Each number is 200 + 40 x the weight over its row's rms, rounded and kept within 0 to 999. Layers, rows and columns count from 0. The size before them is the row's rms in percent of the matrix's.

# layer 3 MLP up, 1536x256, rms 0.226, rows 1229-1335, columns 128-159
097,237,142,214,220,178,207,171,220,254,223,236,267,137,222,197,204,211,206,255,278,225,168,221,271,171,269,209,184,234,174,215,129
106,123,156,258,210,212,216,120,189,159,173,257,210,205,229,177,246,162,199,138,181,205,256,134,183,157,226,142,173,223,171,239,219
097,149,154,170,212,194,172,191,183,226,221,170,232,198,135,175,207,199,222,174,164,157,176,178,288,164,234,328,154,211,184,187,186
093,210,185,214,258,140,250,171,193,200,159,329,212,186,130,135,166,194,153,163,260,178,309,234,230,171,195,200,249,183,260,231,212
099,193,246,213,193,198,227,184,214,206,188,315,227,260,195,174,223,173,207,76,261,115,204,173,133,191,149,213,144,149,181,284,256
101,229,199,168,243,230,194,213,237,197,142,225,215,293,123,190,237,142,221,241,253,227,208,179,165,267,199,218,197,164,136,182,180
093,185,157,149,129,173,204,248,246,186,195,141,133,277,168,202,153,218,156,244,181,254,244,137,253,240,204,227,189,171,173,152,191
089,166,186,200,163,202,136,206,208,130,183,229,165,174,242,227,237,174,197,231,245,229,213,167,255,183,221,238,240,194,181,256,179
098,239,132,201,154,213,178,212,272,188,201,192,204,205,194,175,213,161,146,167,179,138,184,151,340,93,215,188,246,260,182,190,138
100,160,255,146,172,185,211,162,195,156,249,235,154,187,187,236,233,248,220,209,120,223,176,150,214,205,206,194,219,307,96,126,128
097,204,199,205,151,208,213,124,176,182,147,237,204,187,200,236,133,301,178,175,259,294,241,126,235,228,202,208,210,146,195,201,230
103,188,178,232,132,253,169,172,242,241,193,164,235,276,203,180,113,194,207,114,293,137,231,182,214,189,100,190,201,145,176,182,154
097,153,173,241,284,157,178,282,215,179,167,143,240,210,197,230,232,196,156,214,256,168,257,239,192,189,223,142,276,193,205,193,194
105,249,172,142,161,142,137,188,242,217,232,182,114,173,154,166,108,205,260,141,176,140,259,161,273,193,299,208,287,208,212,230,133
096,200,217,234,237,206,138,272,166,210,176,226,244,205,241,282,187,209,237,122,117,212,205,166,207,187,252,172,248,187,201,173,193
089,207,216,233,235,160,155,170,206,224,128,219,191,306,187,243,213,213,159,170,173,109,221,197,162,182,223,204,228,198,237,182,229
108,226,124,259,135,213,243,188,158,177,189,219,268,149,266,208,195,251,160,114,199,190,218,213,143,160,165,181,237,201,295,130,238
102,152,128,159,163,207,188,227,172,246,250,195,177,156,166,158,258,191,215,153,184,102,230,215,217,182,164,188,145,225,149,241,190
098,225,198,211,229,226,180,237,207,199,208,225,212,295,203,172,205,240,202,269,213,191,201,206,146,123,142,189,209,202,245,174,184
095,242,205,238,259,224,169,273,248,226,162,178,166,192,148,189,209,128,281,196,159,207,239,225,200,155,202,212,242,197,189,255,221
100,271,258,213,156,237,143,193,135,211,158,251,215,230,238,153,231,198,214,185,176,124,220,197,214,176,232,172,183,149,228,159,204
103,226,228,225,207,117,230,219,164,136,134,275,221,167,170,155,194,189,229,209,136,198,149,189,208,245,189,210,151,197,173,182,210
103,237,199,181,234,250,219,97,185,264,270,216,173,163,232,265,180,145,243,179,162,223,209,169,151,226,180,160,166,202,232,217,242
100,263,204,184,180,158,203,164,228,207,265,203,184,195,168,207,213,189,146,128,181,277,180,222,200,238,208,143,144,161,205,121,194
098,267,261,133,257,215,126,188,263,232,218,222,174,219,176,162,167,230,160,137,247,140,206,191,177,154,200,246,181,132,205,207,263
102,158,250,175,244,220,225,214,176,228,168,196,243,160,197,216,262,256,206,229,129,191,214,204,235,213,148,151,182,261,167,198,220
099,238,163,224,273,188,122,246,130,240,216,204,195,240,188,163,201,172,265,215,220,145,179,146,137,178,151,142,185,201,191,171,227
094,193,187,210,207,216,204,228,196,206,229,272,206,233,278,243,167,288,237,196,174,224,227,225,138,191,183,116,168,171,254,158,162
097,242,209,219,183,150,209,198,247,241,157,201,225,190,175,189,182,238,154,203,249,240,187,153,249,167,268,133,187,150,302,242,182
102,192,219,197,173,231,212,251,210,176,235,129,210,195,206,158,164,184,174,167,171,98,233,227,203,196,237,162,237,240,143,230,162
090,212,196,245,168,114,234,217,182,184,171,127,187,215,220,155,174,212,217,240,160,227,211,130,229,200,242,176,166,256,162,242,148
092,264,220,232,190,206,197,218,181,157,202,235,219,176,152,243,241,181,190,146,119,181,228,198,158,168,153,233,219,86,210,243,182
099,185,158,245,176,211,173,195,155,229,195,208,205,241,201,241,102,113,162,144,238,153,150,237,237,205,212,200,184,246,271,291,217
094,259,224,204,231,174,159,198,187,223,169,158,267,194,207,197,171,161,126,149,213,167,193,162,230,200,158,135,218,237,207,253,235
098,240,145,259,175,209,248,191,210,211,167,123,144,237,183,262,225,194,239,218,212,178,100,202,212,151,213,189,203,200,205,232,176
094,138,226,168,162,238,166,165,275,175,181,159,180,211,146,212,219,263,164,165,242,139,331,141,216,241,223,199,166,218,127,219,236
112,207,188,188,269,295,200,167,143,215,159,197,211,85,236,187,190,172,225,247,189,142,211,234,235,252,253,227,273,264,118,204,186
088,160,191,133,199,265,256,230,229,231,94,214,157,298,220,176,237,186,183,207,203,284,95,190,215,190,158,170,231,191,235,239,190
103,193,219,226,194,228,211,257,162,163,221,193,220,226,155,149,124,208,163,141,224,179,238,238,252,152,174,161,208,243,218,134,310
096,200,157,197,232,226,163,233,181,164,259,232,197,158,162,194,186,180,183,284,176,220,285,177,177,185,206,157,223,208,158,191,249
101,146,196,218,215,262,213,223,215,148,178,179,225,208,193,193,203,122,251,145,169,124,217,140,167,210,165,196,108,207,243,142,209
106,201,183,285,217,174,216,128,230,234,222,213,177,198,267,188,183,238,187,174,251,144,71,186,235,250,177,180,276,180,160,165,171
096,203,163,141,211,210,199,156,239,213,171,278,224,213,224,138,108,192,194,178,208,158,269,182,236,218,206,185,217,144,227,224,239
087,174,184,179,131,202,253,158,140,157,182,251,188,163,233,241,168,198,201,206,188,154,287,196,156,158,174,213,131,178,177,173,229
086,237,199,185,207,258,185,233,172,155,242,286,108,132,229,255,199,222,265,201,159,181,216,205,149,179,197,217,252,249,177,200,229
106,144,150,176,204,240,204,170,220,224,211,176,175,230,189,168,159,167,210,202,184,239,187,161,133,160,177,159,203,143,188,200,201
092,149,214,153,173,251,216,218,195,189,225,206,136,220,246,130,204,191,201,186,225,197,209,233,192,171,234,286,196,172,208,201,133
099,203,189,253,205,214,179,122,189,192,170,275,220,250,254,202,145,256,161,159,205,212,181,245,150,177,237,155,132,137,236,185,204
101,274,196,196,118,154,187,210,208,179,179,245,170,211,273,169,264,187,235,121,217,224,215,239,169,193,160,240,219,246,150,157,162
104,194,188,201,181,199,189,189,227,201,240,153,202,146,206,290,257,225,171,162,131,239,259,217,143,205,229,238,161,185,265,226,173
103,170,213,129,212,192,182,170,183,177,156,235,242,157,221,200,230,205,253,167,99,186,176,181,148,205,212,164,126,242,188,227,173
098,252,256,271,223,142,186,179,173,207,245,227,118,270,225,233,192,135,162,191,203,174,263,259,178,208,202,193,159,203,258,245,195
095,191,202,179,220,220,214,232,252,239,200,247,109,211,245,237,178,229,202,228,191,155,177,233,215,151,228,243,233,243,158,172,183
100,184,249,170,236,223,183,221,234,176,132,161,143,237,219,168,226,198,179,217,157,218,154,179,130,241,188,182,202,173,167,199,218
102,167,172,229,176,164,232,131,196,203,179,138,268,253,232,242,230,266,250,200,149,224,184,247,210,210,264,171,157,86,236,227,248
090,210,176,205,248,245,174,276,177,141,178,223,128,223,169,188,173,160,147,214,176,199,184,221,157,304,173,192,212,72,180,206,143
095,148,213,261,231,214,175,88,167,166,207,217,230,156,173,237,173,190,204,208,272,240,217,210,211,222,213,148,216,228,157,148,227
102,191,245,165,295,162,231,256,182,209,226,200,170,218,179,237,192,276,163,204,196,246,179,220,252,231,273,226,143,223,210,221,195
102,255,196,272,156,255,136,213,204,206,224,218,214,202,206,197,223,123,236,245,232,198,274,152,204,192,240,205,206,228,241,252,225
098,230,241,157,155,230,123,145,270,163,181,252,198,212,189,229,260,228,248,156,197,213,201,200,256,252,211,157,243,196,204,202,205
106,166,96,201,135,145,196,225,227,183,204,266,208,225,121,168,204,237,144,216,204,227,137,226,211,172,249,171,213,196,198,181,170
088,224,163,263,263,251,261,270,170,110,188,170,135,164,171,237,265,132,237,225,221,244,238,265,175,224,221,212,155,224,118,187,223
103,225,192,216,124,187,192,143,167,196,171,178,162,218,182,186,219,228,239,137,194,258,224,162,268,227,226,188,156,274,252,254,187
103,290,200,196,222,150,261,231,170,139,204,219,124,182,175,195,187,225,175,213,158,143,218,233,218,202,213,251,167,159,142,213,200
097,158,208,199,264,212,163,199,232,132,263,237,158,147,277,174,213,131,187,232,223,193,231,177,211,254,204,239,217,203,176,151,180
109,138,248,225,190,216,254,192,164,271,166,161,190,153,205,227,252,225,116,198,243,188,152,192,183,197,138,224,219,198,162,137,169
090,163,237,202,285,168,170,189,280,268,270,173,170,220,184,205,133,243,212,199,233,228,240,263,174,190,156,175,178,207,210,268,123
105,209,255,196,209,252,256,187,179,190,154,253,158,229,182,166,272,193,137,244,160,173,294,259,256,260,168,209,218,156,202,186,248
102,182,228,161,199,224,237,174,243,185,211,274,165,216,200,151,225,253,239,114,249,143,171,188,226,154,80,218,227,209,165,140,187
091,238,164,229,202,179,231,186,169,103,187,189,171,207,172,260,253,232,221,204,121,193,231,233,176,187,182,219,149,165,211,200,164
090,151,134,129,213,238,188,200,259,197,226,235,174,224,198,129,138,236,141,163,164,135,214,194,213,151,221,250,233,126,240,154,177
102,195,269,206,230,203,229,176,190,178,175,194,206,181,142,158,227,153,205,156,252,180,198,232,191,193,155,175,180,189,225,314,188
091,199,214,204,176,175,241,217,190,219,168,183,164,213,259,108,203,209,265,121,240,223,188,176,137,295,164,210,146,205,192,238,267
102,218,256,143,252,161,130,207,241,206,216,219,207,164,289,166,172,225,195,218,211,184,137,251,236,95,223,169,137,218,211,205,198
102,193,252,239,272,198,155,200,189,207,164,247,225,143,142,195,190,244,148,178,68,208,169,216,182,213,204,142,162,235,187,184,177
105,127,171,233,130,219,250,245,190,157,161,118,194,127,205,220,233,238,197,179,152,231,164,152,205,185,176,175,165,197,137,210,155
106,146,243,160,163,174,172,251,267,218,217,280,238,217,260,160,310,221,173,135,269,177,224,226,241,250,238,198,143,167,189,193,253
100,232,185,98,159,150,185,218,177,136,201,197,213,251,168,184,203,134,224,234,161,141,226,222,184,208,255,126,215,217,208,165,178
098,244,177,194,191,197,204,165,213,204,238,213,225,199,194,169,126,205,197,206,223,217,199,166,153,187,189,206,203,243,202,257,244
101,147,260,235,223,129,201,244,235,225,221,249,198,206,270,201,221,277,171,248,159,138,202,216,251,211,209,121,172,241,149,184,151
101,179,208,177,179,268,213,225,248,178,178,187,208,187,210,109,228,205,158,146,219,261,225,138,194,197,186,222,134,131,199,268,245
098,218,245,157,255,195,242,243,205,202,183,252,195,180,218,196,195,158,174,255,139,86,170,220,231,185,185,210,209,167,201,233,255
101,184,199,123,181,156,233,180,241,228,249,246,132,217,100,220,239,270,226,191,197,190,218,230,286,229,171,169,196,184,158,196,170
104,232,229,158,243,266,215,187,220,165,226,216,235,238,172,159,179,190,267,191,159,201,165,218,241,110,210,171,203,207,215,229,193
093,258,209,116,183,255,185,112,222,182,177,231,186,204,226,176,209,192,179,121,161,227,152,182,163,198,245,295,230,203,252,186,174
097,250,238,227,227,229,199,238,257,155,154,296,216,245,246,194,162,243,306,164,164,177,190,205,142,242,217,153,203,253,196,247,204
103,186,235,175,174,175,201,206,113,233,240,224,224,224,179,209,205,233,161,214,179,148,195,136,167,225,135,190,208,137,121,248,220
099,168,206,140,281,215,247,204,244,171,217,208,150,164,214,119,152,189,145,154,238,148,174,231,251,190,201,179,182,132,227,234,172
099,184,198,284,225,226,237,166,264,221,157,245,168,174,198,231,162,230,169,227,150,152,114,183,157,244,218,210,185,87,252,261,197
103,145,156,227,268,230,189,243,206,235,275,164,205,148,246,173,184,226,157,180,181,222,238,155,196,262,180,222,218,190,251,183,238
099,189,234,159,228,205,184,199,165,175,203,104,187,220,232,223,170,242,293,192,131,148,276,145,223,95,247,190,172,152,164,197,251
102,210,73,186,171,194,202,115,168,216,120,245,238,226,312,246,202,171,247,258,162,195,208,207,266,209,193,165,135,217,266,202,213
103,201,149,239,214,212,210,104,185,225,215,275,231,236,161,195,154,159,206,183,286,211,143,154,240,215,166,193,134,285,241,184,193
098,150,199,200,245,245,180,159,147,222,230,224,209,217,136,164,157,198,142,183,163,201,167,274,210,284,185,234,224,185,233,204,170
094,248,270,199,182,175,211,208,287,213,228,214,238,204,162,145,137,227,210,198,227,182,157,176,186,206,205,227,250,178,222,221,214
098,261,239,222,224,205,205,230,174,171,197,254,168,104,268,154,219,164,241,171,183,209,204,211,127,197,207,156,167,228,217,213,123
098,248,128,136,151,212,144,151,223,188,205,218,163,212,261,186,164,214,210,160,226,149,215,213,256,167,244,175,181,203,189,202,185
085,223,169,216,159,194,231,173,174,216,206,206,221,187,167,302,252,158,176,273,174,219,202,267,178,210,210,171,205,177,157,209,203
105,193,191,224,183,198,223,172,195,124,182,241,180,177,206,198,244,212,192,171,269,185,248,216,185,267,170,139,186,185,135,192,183
104,221,175,207,262,250,216,188,245,201,197,197,193,156,257,262,204,160,148,154,165,183,213,237,197,201,241,211,216,288,198,255,197
100,180,204,173,210,209,155,179,196,199,264,156,207,197,210,234,201,213,238,242,182,144,239,202,222,259,214,124,225,101,110,189,193
097,202,196,191,200,233,208,233,204,178,239,218,158,177,176,202,170,240,174,218,205,141,86,254,192,247,285,256,255,193,170,122,177
097,252,189,303,259,188,226,230,171,278,209,179,192,271,147,138,231,202,150,252,157,214,251,180,176,208,134,170,209,230,169,188,257
104,206,122,252,178,139,137,187,254,199,168,164,217,235,162,159,141,122,131,238,213,181,157,211,221,151,273,171,82,279,202,205,116
089,130,182,165,166,166,240,143,200,163,209,178,253,192,159,216,221,205,132,276,238,144,240,152,203,173,205,172,184,147,217,199,171
100,224,146,238,210,208,208,217,175,154,213,181,196,192,182,280,283,223,266,169,164,116,192,140,197,185,193,187,230,203,245,198,187
101,196,193,174,207,223,186,212,227,147,259,145,294,194,224,260,242,318,190,157,217,109,210,219,233,217,174,155,205,172,148,174,155
# layer 3 MLP down (transposed), 1536x256, rms 0.0721, rows 1229-1335, columns 128-159
099,205,250,213,247,214,162,200,199,166,216,231,146,139,216,282,163,229,182,200,199,202,214,146,166,211,201,194,162,143,130,127,159
101,261,274,212,256,151,167,308,212,237,216,173,209,192,139,190,195,146,218,204,247,183,189,205,233,248,211,233,195,164,216,188,142
100,251,185,201,149,239,206,174,235,136,174,204,216,200,265,235,204,221,256,245,160,244,151,208,259,164,233,207,174,237,185,189,241
096,188,197,200,247,206,196,236,222,152,202,271,218,96,246,251,176,256,231,133,198,217,204,248,209,228,208,270,199,277,136,157,246
101,195,147,209,120,149,210,312,163,210,200,203,207,167,192,143,201,177,187,246,215,184,229,200,210,191,118,177,199,221,233,201,169
104,187,236,211,229,241,265,285,259,216,204,175,156,256,235,219,160,121,210,262,234,267,133,197,242,262,228,165,142,286,180,239,140
089,192,185,319,196,195,168,274,150,201,254,270,170,156,204,182,211,224,250,231,241,220,221,292,213,156,241,207,224,223,223,299,183
091,228,190,136,249,276,186,172,232,151,250,228,201,193,135,206,210,186,145,192,223,156,224,125,244,141,189,218,239,233,193,206,174
094,217,194,219,221,178,193,233,142,247,157,190,196,210,196,199,181,202,213,205,200,184,183,238,157,270,211,129,170,172,158,210,142
097,223,232,163,238,195,232,193,137,234,180,84,191,184,198,206,233,205,274,267,240,187,211,228,203,189,232,212,153,282,216,181,234
103,206,216,273,135,225,95,162,190,174,172,275,178,201,172,202,147,229,207,231,193,281,206,126,165,131,239,203,266,123,221,257,199
112,202,223,147,184,200,162,231,172,198,160,127,197,230,177,120,183,222,223,132,167,184,229,228,149,190,164,251,254,174,188,193,175
099,152,150,177,127,246,215,212,187,266,154,231,173,217,236,210,175,165,195,136,126,248,165,194,152,218,170,270,101,191,204,168,234
118,149,266,182,232,251,211,182,271,205,162,252,153,158,186,221,141,190,240,205,159,192,247,221,222,229,208,234,240,210,161,271,182
090,168,238,199,169,263,220,184,225,269,227,238,293,181,206,206,195,141,129,220,172,203,226,253,203,166,214,219,130,150,146,198,185
090,180,224,180,138,234,191,193,133,254,139,159,244,228,192,241,173,194,139,167,190,141,275,121,207,223,216,181,175,264,236,235,224
105,190,212,122,247,215,219,239,194,173,145,141,243,193,195,204,249,198,194,168,205,201,197,158,228,227,162,118,249,180,166,257,247
102,190,234,207,209,218,100,196,161,183,247,170,192,123,204,211,214,149,196,199,181,223,189,165,159,205,192,146,259,155,234,236,260
103,277,215,230,224,259,188,197,239,218,223,192,226,175,248,174,170,251,207,232,222,218,215,191,143,194,154,258,142,148,273,180,219
098,177,186,214,275,202,248,202,220,207,208,211,245,252,153,207,139,218,207,192,211,212,261,230,195,182,163,143,144,106,194,247,240
103,210,270,236,181,166,136,232,156,271,185,188,241,222,232,170,244,200,218,179,218,128,191,241,194,179,171,180,284,133,185,171,158
106,226,210,159,185,201,209,161,244,194,155,144,237,193,101,245,228,209,249,172,166,247,215,186,156,233,154,185,214,145,180,267,196
101,115,188,192,183,192,212,232,235,232,178,232,259,265,173,180,234,177,169,289,168,221,236,213,129,172,252,213,187,133,183,238,173
097,106,154,187,171,163,190,194,201,196,252,171,240,185,219,230,158,155,141,177,141,226,228,199,112,227,190,191,149,150,174,217,174
106,238,243,108,232,134,199,197,260,247,168,228,184,184,186,129,172,224,249,187,181,252,213,103,228,223,181,218,148,188,245,231,173
102,245,212,247,262,234,183,153,181,240,270,228,258,141,223,185,152,194,285,193,230,147,223,174,185,186,184,234,226,185,187,194,218
099,265,231,210,152,215,206,142,187,218,258,137,223,232,274,224,198,128,282,240,241,219,215,244,244,218,286,193,178,141,212,198,206
097,208,218,137,230,233,210,260,220,137,205,145,263,194,192,170,244,132,269,181,211,215,180,284,179,178,164,176,181,258,217,289,219
098,155,267,224,166,186,179,175,193,188,199,195,226,220,178,175,160,203,230,239,169,188,145,173,194,86,187,184,218,168,191,214,233
104,204,226,213,210,204,183,174,168,191,158,168,210,218,223,214,214,133,184,186,216,269,199,284,147,128,187,232,197,186,212,203,138
096,113,216,153,211,225,196,197,237,224,218,159,205,206,222,295,203,181,166,188,137,229,268,192,256,191,224,239,197,102,163,246,216
092,139,212,178,204,209,254,146,176,177,211,207,154,249,177,307,293,107,208,167,98,200,245,202,184,192,195,236,218,220,260,313,258
096,194,220,201,230,218,186,184,235,203,214,248,213,203,191,266,181,167,220,232,260,200,163,191,219,169,232,230,188,150,173,138,140
091,192,162,196,184,273,224,251,195,255,234,217,158,192,247,183,218,188,205,231,227,179,173,209,185,123,225,210,164,175,203,232,264
098,197,224,173,249,164,160,200,173,241,148,163,221,121,203,219,187,266,241,211,221,278,198,169,192,226,204,208,191,225,120,185,186
098,152,218,200,200,165,179,196,207,127,234,161,181,226,157,152,253,180,157,130,224,208,174,162,215,303,251,138,152,257,240,224,182
112,233,169,212,165,207,219,149,205,155,185,178,184,110,317,196,208,276,165,148,165,207,223,152,145,190,261,167,158,222,215,131,240
086,189,219,169,230,255,216,316,100,199,210,128,197,199,181,193,174,238,198,232,224,188,183,188,189,156,196,190,198,214,166,198,198
106,156,150,183,190,153,232,197,209,113,236,138,147,292,212,232,209,192,224,188,150,170,186,166,224,213,239,175,203,217,186,193,143
096,205,253,193,177,181,200,277,220,154,270,249,259,143,200,163,177,242,222,181,189,205,236,167,156,195,207,270,180,133,248,179,125
100,137,239,155,163,175,185,219,189,287,206,198,201,249,193,148,224,155,166,203,200,198,232,198,248,138,182,275,206,141,220,202,176
102,196,267,96,135,303,237,205,241,180,216,173,216,204,160,232,207,248,249,183,191,263,191,195,207,98,193,245,150,122,222,182,143
092,219,121,230,224,240,223,199,241,226,288,251,256,242,279,216,237,207,305,227,196,173,211,190,165,222,187,215,271,164,224,209,189
080,161,236,223,187,160,225,218,140,189,182,237,218,306,168,134,291,211,145,180,231,163,147,249,278,163,142,183,245,247,191,238,211
089,266,142,191,245,258,304,236,152,198,239,178,202,172,159,229,249,227,256,159,144,144,204,218,181,152,225,173,224,188,130,188,232
107,205,117,86,153,246,231,135,215,78,207,212,235,258,201,231,214,220,208,170,134,184,257,204,191,173,169,129,197,204,123,210,164
091,274,216,196,163,183,244,196,155,188,221,136,146,208,244,195,168,106,232,207,145,150,245,173,223,184,149,252,195,184,222,208,240
101,242,229,208,180,209,195,223,229,271,163,221,143,301,240,206,152,208,199,173,230,181,290,248,182,93,122,192,113,138,219,169,214
108,172,194,181,173,162,218,191,266,177,177,233,210,154,284,158,207,152,128,251,176,162,168,269,225,199,183,223,166,216,255,246,198
108,166,212,238,161,213,196,170,170,268,196,209,189,233,253,213,265,212,216,263,208,184,144,192,204,190,179,185,206,192,165,263,213
098,213,111,251,191,170,247,135,224,209,128,168,171,276,200,254,204,186,198,226,215,164,179,200,212,174,249,161,184,161,219,206,148
095,146,130,179,226,204,190,254,221,262,206,170,268,199,147,159,229,182,247,226,222,195,158,172,158,113,189,188,171,245,206,182,142
113,172,151,170,192,184,206,222,192,247,146,179,157,191,206,258,219,258,185,236,247,236,186,276,247,167,256,230,230,226,174,221,135
093,212,158,224,171,162,218,242,165,219,167,203,291,145,247,216,221,204,227,217,245,194,185,183,228,174,221,117,184,206,232,228,226
104,209,169,199,186,242,140,219,213,170,224,209,199,250,184,276,217,172,249,213,185,191,169,228,225,298,249,244,206,201,222,204,197
086,193,136,201,161,243,214,162,180,176,236,230,167,209,199,250,188,226,292,223,194,187,276,220,201,168,159,182,171,205,236,268,261
096,231,166,263,163,194,184,241,217,137,161,247,191,241,251,230,207,199,207,181,214,181,224,209,122,269,145,177,194,288,252,182,149
103,189,214,171,234,248,167,215,186,228,181,189,173,191,142,132,280,218,200,285,269,240,226,200,259,230,192,233,228,162,194,161,208
103,154,207,219,197,152,218,190,179,137,235,179,188,154,188,219,206,187,190,201,185,215,198,219,209,208,283,192,202,173,123,199,224
103,200,184,157,222,205,152,212,213,251,283,242,126,147,192,223,236,199,161,197,189,210,217,120,147,150,194,153,190,129,218,279,163
104,227,210,152,159,198,146,175,169,182,155,208,254,192,193,120,169,200,242,170,198,223,175,198,207,195,199,137,288,195,144,165,275
089,208,216,173,204,233,121,211,100,207,231,154,137,183,227,224,172,219,217,231,198,141,209,169,245,266,172,257,208,192,184,315,235
102,194,282,162,212,152,216,225,183,146,222,244,225,198,213,174,112,254,209,187,177,253,192,154,147,194,199,163,271,225,242,231,199
114,301,198,230,223,187,256,213,195,287,187,231,138,176,186,148,104,201,224,169,195,153,213,218,242,180,229,220,243,183,222,197,201
100,234,198,173,177,204,159,285,245,209,192,255,223,160,228,178,230,147,220,221,246,188,216,185,227,130,140,201,196,231,185,196,107
112,213,219,200,248,246,192,206,138,181,258,194,248,215,183,151,192,237,164,178,199,156,203,160,223,204,174,183,240,196,198,144,227
092,207,247,214,199,262,235,230,224,161,151,156,195,214,192,233,106,158,158,166,237,278,185,158,176,192,207,112,212,230,164,203,242
100,171,251,138,184,253,82,204,224,136,234,157,194,234,235,148,139,284,243,201,153,226,193,167,150,144,187,189,205,222,155,215,206
107,219,239,157,191,251,218,156,197,232,225,200,208,232,184,167,165,204,197,203,222,277,229,250,209,131,231,217,175,130,243,94,150
092,58,131,195,181,242,160,209,205,250,201,231,276,193,242,245,178,203,138,155,120,161,237,189,120,221,146,199,169,198,192,200,227
091,153,281,134,193,134,249,176,192,187,152,206,158,212,164,167,177,139,232,213,243,207,168,192,149,233,235,196,172,173,208,235,193
111,200,173,229,161,148,178,129,188,227,259,166,198,277,155,194,151,253,257,232,210,222,194,195,103,193,189,179,189,255,225,251,162
091,233,200,182,183,245,169,216,172,163,288,252,234,185,249,176,175,228,171,169,206,104,171,147,159,204,193,202,252,228,159,240,157
111,114,211,117,164,156,280,129,221,219,166,188,164,173,192,209,229,159,219,227,206,229,195,209,208,179,178,231,182,161,169,192,235
108,181,146,207,149,209,124,240,184,182,237,260,167,193,190,211,195,259,196,216,110,215,154,220,143,201,292,248,189,271,234,171,187
094,233,219,196,245,216,167,179,123,248,219,184,162,231,147,196,248,218,216,225,217,219,203,153,194,185,169,205,230,192,240,194,242
106,128,178,204,196,171,195,255,206,235,224,208,189,145,240,292,236,215,207,286,262,223,202,177,165,160,237,147,255,176,203,262,177
098,184,287,165,236,205,260,212,142,234,157,218,210,180,218,177,214,152,117,250,215,160,190,159,200,204,247,250,204,173,190,219,181
105,172,176,185,272,154,150,250,199,342,229,227,223,149,221,162,221,188,166,190,173,172,107,190,204,163,228,198,204,282,261,187,189
101,215,159,243,201,212,217,134,184,172,220,162,273,186,174,248,192,141,152,218,228,281,174,161,197,223,192,252,160,190,190,193,228
104,157,284,231,220,159,253,245,191,167,192,204,249,239,182,174,186,235,199,232,137,145,159,173,99,233,211,176,195,204,179,103,191
096,244,193,170,191,228,214,96,283,206,185,206,262,229,212,191,250,175,229,254,191,191,202,187,215,259,216,182,162,216,208,222,251
095,161,198,246,222,176,210,212,217,202,221,161,239,212,178,242,174,221,214,245,190,325,259,196,171,220,273,178,285,116,172,217,156
107,199,133,253,201,247,203,224,164,267,230,184,215,240,184,224,201,211,223,170,200,208,188,206,177,212,189,216,122,227,239,124,171
092,190,189,266,202,250,165,230,242,210,187,186,200,146,201,157,190,270,217,279,183,236,227,134,232,204,239,212,209,213,162,169,188
096,189,136,257,161,290,100,238,196,198,231,247,184,208,248,170,216,217,182,227,172,183,214,228,300,164,204,206,202,256,174,268,178
099,196,236,164,167,147,215,162,189,172,267,277,248,141,169,249,164,168,150,237,251,227,158,130,218,194,132,185,176,96,170,203,256
098,259,224,185,179,158,164,194,214,204,225,209,235,193,181,213,187,288,195,180,161,290,217,128,243,141,192,140,65,186,269,200,245
098,195,169,142,138,217,210,177,224,237,241,109,231,247,167,174,217,252,176,180,187,201,248,222,222,206,101,190,191,330,170,219,234
106,231,216,274,192,239,149,191,216,213,181,162,213,220,252,179,163,206,167,220,250,182,185,171,233,165,221,248,208,228,148,172,215
103,232,259,190,267,199,217,194,227,199,212,164,151,221,213,172,110,192,176,207,149,205,231,270,261,241,164,194,155,145,196,148,247
105,185,240,167,295,237,207,252,161,206,244,242,180,238,272,246,239,129,195,236,180,214,139,207,188,219,190,227,155,159,237,206,298
105,168,206,182,186,227,218,139,211,201,225,268,220,103,198,246,174,196,233,272,198,157,129,192,219,223,175,183,265,177,210,143,179
091,205,195,187,178,198,219,148,83,192,186,232,189,255,240,245,254,205,219,209,153,241,269,244,130,176,208,232,144,116,217,195,191
098,156,226,188,205,257,119,236,163,257,240,215,214,240,264,243,267,239,192,131,185,195,218,248,252,241,277,198,147,254,240,262,120
091,190,179,126,171,208,159,85,204,227,46,164,184,258,162,256,155,215,210,184,124,199,130,176,181,262,200,247,224,230,248,247,211
093,165,215,214,181,258,238,208,198,160,153,188,226,189,211,179,231,167,222,270,175,190,204,172,173,167,149,87,236,164,209,232,257
082,203,245,217,231,240,223,252,252,150,283,168,210,260,224,146,213,171,138,176,212,119,222,212,237,210,181,196,228,272,272,184,187
107,146,194,177,201,186,171,156,114,208,176,240,177,247,214,283,182,151,178,165,180,193,192,209,187,172,216,258,201,182,212,136,233
113,218,161,141,152,220,267,240,215,191,206,198,163,221,248,224,175,179,193,144,208,215,152,245,206,240,289,190,220,231,139,262,167
098,221,173,194,259,267,208,127,186,218,241,211,247,209,249,191,196,168,201,214,230,123,205,197,226,174,195,221,264,259,218,228,224
099,196,179,151,216,194,192,213,210,184,197,181,189,238,204,200,222,158,203,224,159,127,238,200,123,128,219,180,234,202,204,181,237
095,206,174,223,158,154,207,259,168,162,225,146,189,192,210,150,164,225,188,159,180,230,232,181,161,180,218,195,221,219,208,133,179
103,192,189,117,204,173,138,167,218,162,230,177,190,235,243,285,210,175,288,243,148,199,174,199,162,200,129,263,181,136,157,230,125
087,185,196,294,191,252,228,225,207,172,217,204,235,164,144,133,176,172,120,206,169,212,161,172,177,197,210,216,162,135,123,186,227
094,196,236,146,175,171,215,272,199,254,218,233,165,144,285,142,195,190,235,201,235,253,193,234,214,190,239,225,154,201,173,175,229
103,227,225,172,192,196,190,196,178,157,229,256,181,254,178,195,212,205,232,143,152,190,197,280,232,215,194,165,207,141,239,184,132